Part of a small language model's weights.
Training: a variant of Muon for these matrices, 944M tokens, 14400 steps.
Each number is 128 + 32 x the weight over its row's rms, rounded and kept within 0 to 255. Layers, rows and columns count from 0. The size above them is the row's rms in percent of the matrix's.

# layer 4 attention key, 320x320, rms 0.0697, rows 163-184, columns 0-159
size [ 84  86 106 115 110 101  92  99  89 115 104 118 108 108 112 108 112 112 108 112 104 107]
[[117 173 151 104 104 109 124 171  95 140 112 129 109 133 185 108  90 139  53 142 135 157 223 127 127 140  69 128 127 101  85 115 165  72 163  98 163 144 166 132  79 103 125 154 107 105  64 121 104 102 181 164 116 111 157 151 117 158 129 125 152 130  58 103 128 164 128 108 105 126 170 101 131 108 138 130 134  74 132 106  77  88 135 114 110 124  81 145 112 113  75 140 152 110 140  91 127  82 141 129  80 104  88 125 141 110 156 154  57 139  42 100 105 128  69 178 150 148  95 133 141  95 112 102 163 167 138 144 149 227  98 132 147 178 100 174 110 102  87 112  86 139 117  91 168 107 156 130 152 106  90  77 154 187 133 133 130 145 162  90]
 [141  95  96 140 168  82  93 141 105 112 194  77  55 137  98 112  67 142 141 139 184 135 152  78 101 102 118  84 152 138  81 113  67 140 177 131  74 101 108 139 119 101  79 128 143 100 125 164 147 165 111 130 171  99 106 127 136 141 108 157 182 141 188 131 145 160  97 153 119 140 105 137 119 108 144 154 128 189 138 132 157 111 150 138 103  63 137 111 107 157  87  85  96 108  56 103 110 146  88 175 148 129 130 190 118  83 162 116 108  93 102 127 167 102  55 133 100 131 104 139 147 178 175 149 112 173 121 137 176 111 154 133 105  93  88 102 112 103 177 133 190  63 144 164 150 102 126 158 122 122  92 160  87 132 123 141 106  86 156 134]
 [ 91 150 157 139 138 120 161 128 155 102 109  56 168 104  92 159 122 134 153  97 129 247 123 121 151  87 157 167 145 115 133 106 136 110 139 119 158 123 141  95 155 120  97 115  78 129 153 168 114  74 103 130 149 150 135 175 113  90 116  80 173 103 195  76 134  94 152 122  77 109 117 164 107 158 112 116 147 115 156 143 137 243  86 218  88 155  79 132 138  94 167 176 156 131 124 101 139 122 129 100 166 118 144 172  64 159  72  97  78 109  83 152 122 136 124 126 109 133  78 101 174 120 182 128 140 162 145  93  78  89 161 146 104  96 170 125 142  89 115 147 105 160 172 131 113 156 141 129 126 178 119  85 148 150  99 173  98 141 146 130]
 [177 147 129 169 146 118 123 135 135 107 169  96 122 145 130 174 183 163 198 122 139 186 170 124  89 173  96  68 115 117  82  92 112 125  98 144 116 108 147 114  73 122 125 120 178  91 152 109 125  92 152 161 115  76  87 144 133 172 158 193 207 132 168 139 140 155  72 159  80 101 135 137  80 125  92 118 117 142 145 144 138 133 133  79 116 158 168 101 143 135 122 179 138 134  81  24  92 161 148 119  85 122 131  94 131 134 164 149 164 119 175  98 132 193 113  89 107 151  85 102 154  83 141 142 127  88  78 124 162 121 109 150 141 119 132 145 146 101 130 148 117 160 165 120  96 130  87  93  78  97 142  73 127 133 181 125  81  69  90 127]
 [146 148  68 162  99 127 129  89 147 126 128 195 165 113 173 143 146 167 114 181 169 123 152 164 149 131 153 165 121 126 171 129 165 118 131  83 107 137 120 112 126  98 158 135 148 158 152 193 125 131 123  96 159 168 151 159  77 127 147 119 163 152 125  30 158  95 154 144 135 148 124 145 123 148  40 166 180 112 119  72 116 184 147 191 139 126  60 108  88 193 140 157 148 103 210 153  66  93 165 123 177 193  89  69 116 120 150 138 141 128 172 124 111 142 136 120 120 147 135 219 115 149 188 145 108 130 137  47 108 162 138 101 187 131 171 137 153 163 108 114  96 137 132 114 106 180 179 164 103 131 117 106 200 166 135 131 205 140 147 158]
 [127 125 126 144 139 139 176 180 116 141 102  52 145 107 128 160 132 126 140 113 165 150  99 188 137 106 138 108 122 124 115 104 133  98 149 152  79  67  89 184 111 145  94  99 108 123 126 160 108 135 124 135 121 164 120 124 107 115 113 139 155 160  93 149  89  45 166 121 232 124 109 171 159 120  73 159  94  74 106 174 193 140 141 165 114 191 170 124 112 127 170 124 108 109 119  78 140 137 141 133 137  91 151 171 175 179 114 128 109  64 160  61  51 133 164 150  57 113 166  95 166  92  88 107 104 155 138 129 169 101 168 148 143  57 104 126 126 140 114 143 139 132  54 155 166 125 126 222 144 109 211 147 122 119 122 145 161 136 142 164]
 [121 135 121 148 141 116 176 183 166 100  80  87 108  99 134  97 139 134  99 118 133 101  74 143 189 191 156 128  98 176 141 182 150  32 110 108 113  57 165  94 112 148 145 149 148  72  98 179 146  87 167 130  77 127 111  47 127 148 152 142 193 137 151 165 103 121 155 161 175  99 137 106 126 128  11 127  96  33 148 145 132 178 117 147 111 143 107  98 152 101  80 167 160 124 170 140  92 153 155  94 160  72 136 133 125 111  72  79  90  93 167 152 128 151 211 144  52  98 166  79 163  89  88 100  89 150  94  93 136 169 119 125 122 152 109 143 188 144 126 151 151 118  55 129 127 141 130 126 141 137 141 130 162 125 139 136  70 142 156 113]
 [118  55 161 168 130 167 123 120 111 172 171 118 135 119  86 117 114 180 144  81 133  80 153 185 139 118 134  79 109  72 170 121 161  87 126 111 147 150 137 173 138 151 140 138  98 142  60 146 124  98  89 141  93 188  88  91 123  83  74 118  85  88 121 105 140  81 177 100  86 184  68 147 209 158 158 151  87 140 103 133 117 133 118 123 151 110 160 132 131 137 199 126  66 170 144 114 137 203 121 119 103 156 119 112 118 128 125 121 147 158 126 136 100 153  96  99 198 133 116 147 154 170  76 169  90 117 141 100 149 121 162  85 121 141 162 150 154 111 109 106 107 124 162 121 118 134 112  99 131 105 121 109 119 171 145 105 150 117 198 181]
 [129 142 114  70 168 116 210 137 115 122 146 160 118 159 123 143 119 147 150 126 148  48 162 126 179 100  84 130  99 178 124 145 145  70 144 134 106 116 188 146 129  85 153 108  78 120 137 141 123 128 147  96 119 112 146 101  91 186  81 112 167  91 196 140 207 142 150 134 129 146 178 139 106 103 135 108  93 101 143 144 117 130 156 160 143 116 117 120 124  99 134 118 139 140 200 147 158 137 128 113 134  91 155  79 114  45 111 128 149  85 142 138 102 159 225 121  55 118 135  90 170 124  60 158 169  66 111 161 128 162  99  93 130 126  96 150 151 147 100 203 151  59 132 127 103 162 112 131  56 141  88  96 148 125 172 152  82 178 127 187]
 [175 156 115 156  43 168 137 108 124 114  77 136  85 144 117 113  87 184  96 151 146 123 156 156 101 158  81  91 147 146 125  85 115 115 106 124 116 112 161 168 112 183 136 110 147  90 114 174 122 146 179 151 103 155  89 120  77  85 131  66 106 150 139 117 126 101 147 152  95 107 124 101 153 136 145 108  26  97 147  94 131  93  73 140  86 107 134 102  96 165 125 161 176 109  70 120 143 112 122 112  93  96 126 174 214 167  86 126 115  87 169 122 104 187  66  95 159  69 120 142 128 128 121  90 120 179  88 140 113 153 124 150  54 119  85 116 178 134 138 104 135 139  76 125  98  68 111 137 136 106 106  96 143 209 113 143 105 129 146 171]
 [113 123 141  95 175 101 150 129 129 135 143 149 118 163 120 121 115 125 154 119  94 157  99 117 147  81  87 118 113 104  75 126 141  94 119 139 126 101  61 170 126 123 145 112 176 145 163 103 139  98 122 133 179  97 158 130 105 185  75 105 214  86 167 147 134 142 120 123 148 138  98 123 140 148 123  76 137 204  71 158 124 149 157 156 129  96 180 160 155  86 139 161  92 143 176 164 125 140 191  98  75 144 153 125 142 159  86 195 105 205  98 102 161 126 159  96  93 137 106 183 104 132 195  57 163 125 162 104 108 120 131 101 182 134  91  92 101  99 191 122 151 119 126 176 120 175 126 142 130  98 146  77  82 125 128 141 108 119  95 131]
 [172 157 159 182 141 170  95 110 158 141  99  80  92 141 132 128 157 130 144 108  82 132 173 180 104 131 112 120 186 118 154  56 150 142 137 141 139 174 125 120 168 142  82  91 110 169 134 115  61 214  58 130 106 115  32 169 176 134 148 154 133 171 176  92 141 126 141 113 123 148  86  82 132 139 162 129  92  79 147 114  99 184 112 136  64 160 188 111 186 213 117 125  96 120  90  80  73  94 159 177 163  85 116 174 141 125 156 129 134 150 158 106  88 112 177 134 106 124 140 135 134 147 186 169 102 122 143 128 155 138 147 156  99 121  84 133 149  44 157 170  99 167 194 151 105 143 179  95 126  88 126 162 117 148 135 120 128 110 153 196]
 [124 122 145 112 118 162 119 131  97 145 191 196 119 175  96  85  94 126 141 190 111  83 117 163 208 127 116 111  84 109 176  79 168 149 192 156 143  86  67  98 137 140 109 144 141 178 120 108 119 146 143 208 150  45  93 104  94 131 138 136  89 125 135 148 168 138 151 132 132 162 135 154 122 156 148 150 102 180 225 115  88 116 155 157 164 150 115 135 102 142 143 131 154 194 136 162 104 171 138 121 132 102 122 135  91 151  68 189 123 137 120 146 129 149 121 177 134 173 171 151  79  76 152 140 115  60 176 104 134 157  70 100 120 148 158 151  97 158  98 128 111 117 124 147  54 153 137  68 172 158 140 165 161 137 132 113 156 128 133  90]
 [140 104 105  96 195 178 110 145 131 168 135 189  92 129 116 125  90 138 138 149  90  58  87  90 144  87  88 158 124 170 114 105 103 116  43 110 149 115 105 163 150  74  94 137 149 136 120 123 108 126 114  92  92 126 126 161 157 135 162 104  66 168  61 113 132 166 141  60  60 112  89  87 160 184 114 155 172 102 179 120 116 153 113 114 105 101 124  93 139 121 162 112 125  97 186 165 142 131 153 188  98  98 106 132 163 111 154 179 178 100 129 120 139  78 109 112 165 122 104 150  96  89 125 145 143 139 101 127 122 160 166 140  92 157 125 152  89 108 107 167  57 152 114  75 117 138 139  94 114 155 154 146 162  98 139 152 107 122  88 121]
 [129 140 106  91  87 112 144 125 129 125 129  97 134 156 157  59 108 104 137 123 154 110 125 136  99 143  93  83  42  66 106 125 104 139 143 113 125 146 202  47  41 127 113 143 123  85 112 144  81 152 136 118 138 138 162 138 178 138 164 142 129 137 120 130 166 122  90  85 154 100 141 195  79  86 133 103  89 143 113 113  93 110 151 125 140 152 182 149  56 143 164 140  94 140  89 143 177  46 157 118 179  82 107 177 127 132 180 103 169 152 137 181 119 140 121 106 161 131 148  88 118 125 130  97 139 165 104 151 128 137 163 106 121 134  99 137 105 194  96 155  88 134 160 174 100 163 143  76 158 105  93 140 149 172 159  39 108  89 137  86]
 [133  92 108  72 120 131 126 147 108 151 158 127 136 134 107 124 135 161 121 121  77  83 106 153 116 134 203 168  75 136 181  88  98 160 132 133 125 169  64 117 137  99 132 105 157 153 207 131 111 135  83 149 123 147 187 104 183 124  94 131 113 121  61 164 129 104 127 113 122 163 123 197 113 164 105  94 168 140 115  85 114 116 123  92  75 110 109 191 164  58  79 159  97 169 164 115 135 126 151 120 176 129 131 130 111 175  97 123 143 150 186 164 149  96 135 165 122 136 145 118 147 125 184  90 119 183 112 142 122 105 129 154 153  64 111 131 102 163 153  63 153 120 123 157 121 140 156  98 138  90 141 127 177  63 101 108 108 126  92 151]
 [177 106 117  87 138 153  75 136 147 179 130 172 114 148 103 192  49 164  99 130 194 110  95 159 160 150 143 126 195 121 100 152 149 142 178 125 143 116 178 127  95 115 117 136 113  77  70 175 189 174  91 111 116 136 120 119  80  51  94  84 103 146 100 112 130 143 156 115 111 139 148 122 143  86 168 114 135 100 133 127  27 115  79 138  82 120 142 162 101 124 135 118 101 122  99  97 120 143  84 209 120 151 155  90 155 110  52 134 153 175 107  80 109 101 169 162 100 156 108  81 101 134  38  97 161 141 161  93 147 169 123 134 140 121 103 124  79 124 140 130 174 114  54 166 134 152 138  51 145 153 109 132 159 134 171 132 206 142 177 102]
 [152 162 154 130  55 189  97 156 103 151 142 145 142 158 108 168 120  86 100 157 150 113  71 104 134 142 168 126 122 163  22 141 152 137 159 107 171 111 162 116  79 171 139 148 131 113 101 131 152 165 112 108 132  95 126 127 124 143 193  84 100  90 106 133 153  83 111 112 111 126  89 126 138 118 111  97 172 147 122 165 137 163 114 105  95 106 165 129 134 130 187 140 149 122 167  82 131 130 194 168 169 184 153 138 170 124  86 132 120 165 166 124 201 173 158  91 114 133  13 135 146 118 142 130 138 118  85 116 116 137 132 126 152 130 125  98 133 115 144 158  82 167 116 110 137 142 129 140 125 125 125 129 192 150 149 167 168 207 101 156]
 [ 75 150  93 123  64 166 101 120 123 139 103  85  72 144 180 131 101 141 105 105 127 133 141 100  48 114 172 123 118 105 118 116 134 138 131 146 173 111  73 140 210 145 106  93 137 175 112 121 129  89 120 113 118 227 174 183  80 130 132  98 124 118 134 177  95 133 129 142 131 159 120 116 147 100 199 160  92 166 100 113 107 115 129 118 160  79 177 134 108 134 146 110  96 111 123 135 125 167 115 140  83 104  97 133 119 117 191 124 112  97 108 188 159 154 181 118 199  56 124 155 193  90 173 143 153 146 117 184 114 142 122 186  96  90  87 156 179  88 164  82 120 156 144 113 114  97 113 176 132 126 157 141 168 142  85  75 138 163  76 145]
 [142 109 109 166 207 117  99 110 130  85 161 185 124 158  92 116 176 166 143 131 140 124 158 117  88 114 117 128 139 172 111  83 138 142 200 102 152 130 176 121 127 139 100  80 152 148 147 145 147  97 148 115 123 143 153 179 120 152 128 143 157 156 188 146 163 128 143 181 123 199 123 151  68  89  73 139 101 191 143  91 112  77  57 124 111 185 111  99 176 116 117 129 117 111  98 148 122 142 108 125 132 132 171 149 118 166 105 176 160 195 118 141 141 136 134 172 122 169 141 148 122 139  79 132 113  68  85  37 197  87 138 149  64 141 122 108 126 163 122 182 143  86 133  76 100 148 102  64 130 145 149  60 168 132 108 110 150 128 104  98]
 [101 138  88 175  95 135 172  82 137 122 152 121 140 120 113 149 166 191 145 106 111  81 155 153 127 147 154 212 125 115  84  96  59 130 155  83 149 151 118 181 170 184 137 115 157 146 150 130 125 185  83 123  92 138  87 147  99 119 119 164 134 131 113  83 141 178  65 134 135  96 157  94 122 112 130 105 122 151 152 115  83 123 110 136 135 100  98 125 156 120 107 148 160  81 171 109 153 121 209 132 109 158  92 164 169 112  57 127 137 103 111 107 147 144 124 142  81 127 150 128 163 104 140 159 156 145 187 113 141 131 145  92 126 159 188 154 171 141 160 159 161 151 197 167 171 193 108 213 181 127 155  64 118  78 180 148 125 203  99 142]
 [128 120 129 167 127 105 142 115 104  84 118 134 104 170  41 111 133 110 109 146 118 116 171 118 132 159 137 142 112  99 107 142 117 173  98 133 113 134 121 180 166 145 144 145 128 143  53  52 158 108  94  83  96  95 121 180 114 138 117  66 110 182 131 104 160 209 114 160 156 103 126 141 119 148 150 129 146 151 126 119 157 104 114 104  96 142 113  74 140 113  88  89 152 111 123 128 147 221 117  72 131 147 113 222  77 178 130 116 168 146  82 106 139 135  83 158 117 135 101 151 138 126 133 117  85 168 121 156 165 131  64 133 112 127  92 118 122 123 119 135 167  82  99 114  90 159 118 167 110 115  79 155 116 121 129 134 145 154 145 110]]
# layer 4 attention query, 320x320, rms 0.0697, rows 164-184, columns 0-159
size [ 87 114 108 113  88  95  98  89 103 113 108 105 108 114 115 120 104 111 112 104 110]
[[116 115 153 108 125 131 141 109 148  95 108 125 103 133  94 137  76 205 131 157 146  86 126 185 195 159 201 152 166 135 147  81 154  95 142 127  83 134 162 122 129 136  95 141 201 141 106 138 143 138 133 154 153  91 136 203 159 128 140 139 163 173 103  98 140 129 163 151 197 127 135  77 107 135 111 135 103  95 153 149  90 113 116  79 140 117 173  82 119 154 201 102 124 147 103 131 114 179  98 134 126 118 140 177 107 196 156  95 134 172  86 140 144 133 125 114 116 119 145  30 128 110 137  87 131 142 126 167 177  63 177 125 132 129 145  84 116 148 106  88  87 126 160 127 117 116 147  53 155 110 166 193 134 197 113 120 151  91  57 135]
 [ 87  90 151 129 108 147 127 156 157 146 170  19 123 122  90 120 127 146 133 118  93  71 171 117 170  92 111  68 128 176 134  93 157 129 128 158 218 174 176 150 163 118 133 158 208 113 171 112  96 148 133 123 123 152 104 115  87  95 201  79 130 141 114 125 105 149 175 143 116 129  86 165  88 110 135  84 130 139 117 118 125  79 112 134  51 138 103 153 146 114  88 134 173 109 109  59 196 122 135 175 124 105 107 194 111 214  81 142 119 115 128 125 107 133 126  71 181  51  89  99 142 140 147 121  80 145 205 118 140 164  83 115  78 139 160 101  59 123 103 123 172 105 101 164 115 124 138 133 127 137 144 181 150 149  96 149 186 196 145 176]
 [150 169 123 186 147 151 168  94 122 109  99 180 117  84 115 122  93 149 160 102 126 165 155  71 153 132  37 103 115 190 122 130 218 109 101 152 175 101 153 191 120 159 145 183 144 133  62 164 168 118 129 100 135 163 126 114 100 139 126 125 139 171 137 125 164 155 158 166 150  93 102 111 169  96  94 122  70 125 158 122 151 129 145 174 119 126  60 131 116 101 157 100 112 134 108 109 160 122 121  99 135 117  56 130 150 102 193  93 158 109 151 111  77 144 157 149 179 144  85 141 188 115 131 115 118 168 157  74  91 149 136  97 133 141 123  61 148 106 132 123 133  54 135  98 123 111 118 131 108  93 213 110 134 126 137 174  87 124 142 155]
 [ 89 113 122  59 115 187 126  97 115 163 146 127 140 142 110 125  91  84 190 183 120 144 121 142 105 150 125 163 112  99 107  74 131 145   5 120 189 164  93 112 103 176 146 130 167  80 123 129 125 131 146 149  97 183 115  94 132 207 180 114 101 156 167 123 168 103 141 117 149  78  69 143  85 104 139 136  68  43 134  63 158 196 126  96  97  97 120 115 165  80  96 120 176 110 190 112  96 157 131 163 150 102 146  98  97 102 132 126 161 194 110 110 150 151 103 150 178  82 129 130 113  97 100 106 163 101 124 106 152 162 113 117  81 111  77 143 116  86 183 143 147 148  96 182 108 124 178 142  81 122 187 139  99 154 148 163 143 126 155  74]
 [ 99 101  93 198 124 174 148 159 155 119 163 131 158 112 101 120 110 150 131 195 130 159 188 120 140 103  74 175 138 141 142  91 119 155 116 166 109 136 135 161 114 111  85 131 154 105 146 151  94 138  84 160 106 135  41  53 144 104 116 166  71 136 110 213 170 114 152  88 103  82 141 116 193 125 181 153 142 171 111 133 127 151 154  88  83 128 137 129  97 154 127 155 117 141  92 133 147 127  98  84  63  95 132  88 104 100 153 118 210 105  94 142  96  59  55 158 142 205  96 177 148 135 174 111 180 158 102 115 158 113 102 160 149 147 159 123 162 123 142 184  85 120 156 145 130 162 129 123 111 119 111 137 124 141  99 107 146 136 184 126]
 [196 120 194 149 119 125 213 139  97 119 143 145 127 157 159 148 167 135 123 131  86 128 116 125  43  86  95 166 144 195 109 126 115 124 171 124  85 103  73 161 114 111 151 118 159 113 132  47 170 188 139  72  77 110 163 105  83 122 108 143  91 118 139  94 137 133 141 151 157 113 185 134 184  74 172 109 126 109  90 139 136 136 181 117 111 161  91 114 177  97  78 171  88 132 136 155 130 107 138 133 129  59 109 118 184 123 113 144 143 142 102  84 126 104  71 144 102 137 149 177 147  97 102 115 114 107 183 110 139 105 112 155 100 126  75 191 142 151 116 163 138  71 111 130 197 127 174 177  85 116 111  91 104 112 120 146 139 164 138 116]
 [120 136  95 121 135 114  85  76 112 138 148 157 113 160 104  89 135 161 148 171 118 131 154 125 153 130 190 120  81 113 121 120 133  87  98 135 111 136 161 142 150 104 129 154 110 137 126 174 164  59 151 212 200 200 116 160 111 108 111  99 132  51 143 147  89 141  79  65 100 168 125 110 116 145 189 100 156 118 121 102 163  99 163 184 124 123 182 173 126 143 122  61 161 103 135 169 130 159  91 130  99 116 179 154  57 130 122 140 183 109 137 178 168 122 165 120 170 128 111  83  73 128  97 108 170 156 120 171 147 110 136 136 136 123 125  86  63 133 170 146 157 163 113 113 132 165 136  87 152 108 147 166 151  84 105 112 106 135 140 153]
 [179 209 120 107 130  92 135 149 118 151 105 141  73 137  74 163 190 120 136 110 154 150  89 104 158 152 110 151 123 110 143  62  90  79 169 221 158 118 140 164 174 151  67 105 160 141 172  73 125 116 137  96 146  93 102  99 119 186 185 144 182 161 109 164  58 159  95  92 101 101 125  67 111 104  87  94 133 115 193 126 101 135  79  99 109 130 100  95 127  98  80  73 133  95  86  98 104 148 140 122 172 105 105 162 153 127 146 153 130 164 116 189  86 140 130 131 127 166 137 125  99  95 150 116 131 149 140 136 126 129  79 153 147 144 144 113 155 130 114 102  87 123 139  98 165 175 143 146 173 127 148 107  86 187 141  94 138  86 147 125]
 [ 95 173 103 162 159  98 162  91 116 116 145 154 117 104  88 196  97 148 107 155 143 100  82  73 151 204 168 140 119 129 125 129 122 186  93 157 105 142 177 112 149 157 112  85 132 147 152  78  90 111 176 112 210 131 101 130 151 118  62 147 163 103  83 162 181 115 115 156 154 137 113 168 148 124 128 111 144 145 110 105 180 159  46 102 118 166 117 175 180 117 150 139 166 102  98 148 122 129 131 130 101  53 144 140 136 159 161 103 137 148 128 154 105 121 170 119 164 127 110 114  85 117 119  92 140 145 118 114 165 149  85 120  91  87 129 116 156 144 181 150 158 143 168  48  84  97 143 156  84 131 209 121  96 147 101 180  86 106 166 166]
 [ 79 117 116 142 175 147 145 122 124  85  99 168 138 125 157 123 102 139  82  86 186 164 118 101 143  96 175 105 100 120 175 135 120 115  99 111 145  77 103 175 122 143 103 144 132 147 145 168  91 122 124 151 197 117 143  94  88 114 186 133 138 141 184 193  81 136  95 148 109 102 118 159 125 172 162 102  89 122 205 125 171 138  97 191 144 129 127 108 135  53 115 145 188 138 113 139 106 121 169 113 106 154 161 153  97 172 132 164 180  98 185 142 121 107 166 225 111 160 141 131 129 124 142 125 127 144 121 105 156 141 100 129 115 109 153  88 111 136 119  88 139  91  82 142  98 186  85 114 190 171 141 158 108 189  90 181 144  69  96 143]
 [151 138 169 134 136 179 101  84 109 103 157 103 150 159 175 157 197 190 175  75 143 168 127 128 121 143 145 113 108 143  96 145 119 117 123  78  83 135 158 129 123 168 128 111 105  91 189 176 157 111 100  95 147 145  21 128 115 112 155 140 241 184 122  92 143 148  71 129 128  70 125  81 132  81 130 119 129 126 170 152 117 102 116 140 155 101 114  95 111 134 186 134 111 137 153 145 129 169 154 153 150  86 138 175 116 122 140  97 151 122 144 161 133 109 113 153 145 132 108 109 168 180 157 152 139 132 152 100 125 141 156 103 170 112 152 157 132 140 117 117 190 180 113  84 122 158 152 168 137 156 123  97 162 108 158  98 132 107  98 152]
 [130  98 107 153 152 173 148 100 125  62 215 156 136 181 126 118 112 122 169 150 116 106 182 128 146 141 108 104 124 148 185 146 140 162 132 134 150 126 142  94 149  78  74 143 195 139 165 162 166  50 134 132 136 116  57 130 181 132 111 110 158 136 129 120 122 150 146 132 108 112 139 157 150 178 121  84 171 212 163  70 131  95 138 103 160 138 153 153 110 118 158  77 130 142 108 117 181 183 115 141  85 197 141 135  86 104 114 131 166  98 161 114 139 104 113  96 191 136 139 159 100  81 157 124 119 165 124 164  78 159 138 131 145 110 135 128 109 149  98 137 178 119 118 192 129 162  73  99 116 157  98  99 100 131 168 102  69 110 126  40]
 [171 145 119 166 154 159 143  99 129 112 108 126 111 116 162 134  97 174  81 131 181 111 112 156 129 134 181  70  75 143 135 141  91 129 126  95 104  87 221 170 141 135 186 142 114 130 113 104 132 129 159 151 101 133 113 114 130  73  89 123 168 150 101 147 127 133 141 116 118 165 158 160 149 150  98 126 101 167 133 161  80 159 107 173 174 117 103 155 125 133 118 117 134 135 122 169 146 106 138 148 170 177 153  93 152 117 134 136 217 136 125 120 174 163  99 123 172 165 126  86 166 114 141  94 110 136 132  82 141 103  95  73 145 107 138 144 143 106 106 156  95 148 151  99  92 144 130  88 128 113 166 108 138 121 154 169 154 148 118 111]
 [ 35 107 139 170 162 102 113 133 108 153 142 135 168 103 149 155 120 131 125 132 159 139  97 111 179  77 138 114 140 140 151 168 125 114 121  87 119  89 112 101 118 171  94 141 130 128 138 153 136 113 179  91  90  66 179 153 175 129 118  97 153 169 127  93  91  67 129 167 125 137  85 148 158 149 132 126  96 186 137 117  93  89 147 147 137 121 162 162 153 118  93 167 136  96 128 140  91 144  78  68 186 110 129  95  95 126 142 100 130 141 133 150  89 139 119 112 132 104 137  55  72 127  61 135  82 131 162 131 121 120 142 117  77 115  97  92 119 246 109 109  85 140 119 121  70  90 165 165 106 101  87 171  88  88 137 124  93 184 100 139]
 [113 119 128  99 120 106 112 133 192 128 129 149 131 156 102 102 145 152 171 118 135 124 164 105 156 121 124 131 111 174 144 111 167 101  98 142 105 100 118 119 122 155 150 105 106 213 121 166 116  90 112 135 187 179 161  92 193 126 102 191 114 120 109  99 165 169 122 128 143  98 112 149 119  97 112 128 156 129  91  91 130 134 161 198 132 101 163 176 112 104  91 140 152 162 139 167 167 150 112 182 146 105 139 173 140  66 168 175 156  86  84 115 149  70 103  79  67 141 118 141  51 146 142 142 157 118 164 114 137 110 137 155 133 131 177  55  75  77 107 100 163  63 111 158 149 171 109 103 115 102 156 137 150 115 122  73 153 163 140 113]
 [160 121 145 138 111 134 136 135 156 177 140 118 120 139 168 155 153  93 163 127 189 117 152 103 145 148 183 123 132 115  95 134 149 131  94 135 179 114 180 125 123 215  42 159  95 149  92 139 143 137 149 131 181  95 144 159 136 121 154 111 110  75 124 134 129 149 177 111 181 141 153 103 106 156 195 102 110 116 118 154 123 131  80 132 166  87  95 157  97 169 170 144 169  48 167 159 126 115 125 116 157 120 145  72 166 154 117 122  65 163 124  88  95 144 147 111 145 136 111 126  96 136  72 115 173  97 119 126  69 118 144 116  46  89 102  93  99 191  96 120 130 172 139 149 118 150 148 112 149 129 124 200 157 116  45 130 106 132  63 141]
 [149 138 125 107 163 174 111 107 174 119 136 181  63 151 146 189 141 109 141  93 129 159  85 102 137 109 145  94 100 127 105 161 122 123 149 134 167 150 147  93 125 134  87 100 112 142 166 159  73 135 120 100  91  98 122  97 197 108 110  82 117 169 131  34 144 157 143 115 121 150 145 107 146 149 118 174 149 121 121 146 151 176 106 122 132 102  58  96 118 113 128  93 169  93 106 131 178 137 157 133 107 115  83 127 117 188  12 124 138 133 116 107  90 103 105 133 106 147  42 194 122  88 132 184 107 118 118 100 222 166 183 163 191 132  85  65 102 100 143 122 146 117 131 162 106  85 125 101 163 105 136 127  94 100 123 118  60 118 178 117]
 [ 84 122 203 148 147 123 117 109 161 182 118  92 136  97 148 191 113 122  80 117 120 109 112 211 106 116 197 113 177 149  87 102 111 109 113 161 135 174 106 113 129 117 154 129 150 135 159 146 123 116 120 115 114 149  94 126  84 132 146 123 109 146 197 111  56 167  86 127  96 176  82 130 146 153 158 162 120  75 111 145  83 110 128 132  96 149 164 134 123 128 157 130 146 112 140 181 131 128 119  76 143 111 172 122 170 102 157 135 155 175 100 142 109  70 158 138 161  59 152 102  73 127 136  92 151 191 102 144 108 154 129 141 109  59  79 123 110 140 160 116 109 176 113 119  81 107 131 182 143 152 150 146 126  77  76 130 135  88 144 186]
 [152 109  86 111 104 148 110 183 156 128 156 147 142  72  93  18 121  66 157 147 114 127  85 106 123 138 142 127  94 112 130 175 119  96 129 135  85 151  76 154 157  69 168 100 158 148 105  69 163 105 122 142 110 188 105 107 120 165  73 145 181 138 195 126 144  97  93 129 170 117 133 136  68 122  95 129 131 146 105 100  66 141 179 126 119 160 122 142 133 107 125 162  86 173  92 181 115 158 167  99 112 113 149  79  91 129 116 132  48 148 114 146 205  90 115 182 130 100 131 131 164 151  90 194 115 140 103 129  85 172  96  85 161 153 141  99 105 161 112 157  60  79 114 137 121  83 105 119 138 116 118 113 136 112 147 122 121 162  60  78]
 [112  73 121 107 141 118 123 178 134  70 162 129 140 120  68 104 117 132 203 141 159  99 110 127 118 110  89 112 126 124 127 105 125 149 118 110 145  42 145 135 136 105 112 111 120 167 124  89 126 177 148 140 118 109 110 227 133 179 149 101 138 116 111 129 103 138 107  96  33  98 159  87 113  89 126 125 141 126 147  91 110 156 198 138 135 118 126  72 176 102 101 151 108 104 208 156 107 127 122 130 108 150 176 168 147  64 114 119  98  64 106  99 193 102 183 141 104 135 100 142 180 154 182 165  91  83 186 128 107 151 190  64  93 182 127 117 108  56 113  93 142 186 124 163 128 109 113 166 107 115 146  93  65 138 142 136 155 147 150 126]
 [ 91 179 116 158 121 102  94 125 109 196  97 133 161 126  96 143 121 142 116 105  91 163  96  78 146 170  76 171 124 181 168  96 149 129 138 117 170 165 146 159 149 104 134 111 123  87 169  98 144 100 148 116  93 132  79 219 126 191 185 129 175 179 133  88  89  71 121 109 136 124 124 170 150 136  89  92  69 144 115 161 117  98 128 130 113 138  98 174  81 133 106 136 191  84  88 115 127 135 125 127 122 116 162 139  66 155 143 150 153 131 142  71 104 176 156  69 116 103  84 113 110 103 156  93  88 113 127 179 142 168 120 130 107 108 105 140 126 167 114 139 117 100 125 142  52  69 100 124 102  76 170 115  99 173 110 149 169 133  98 136]]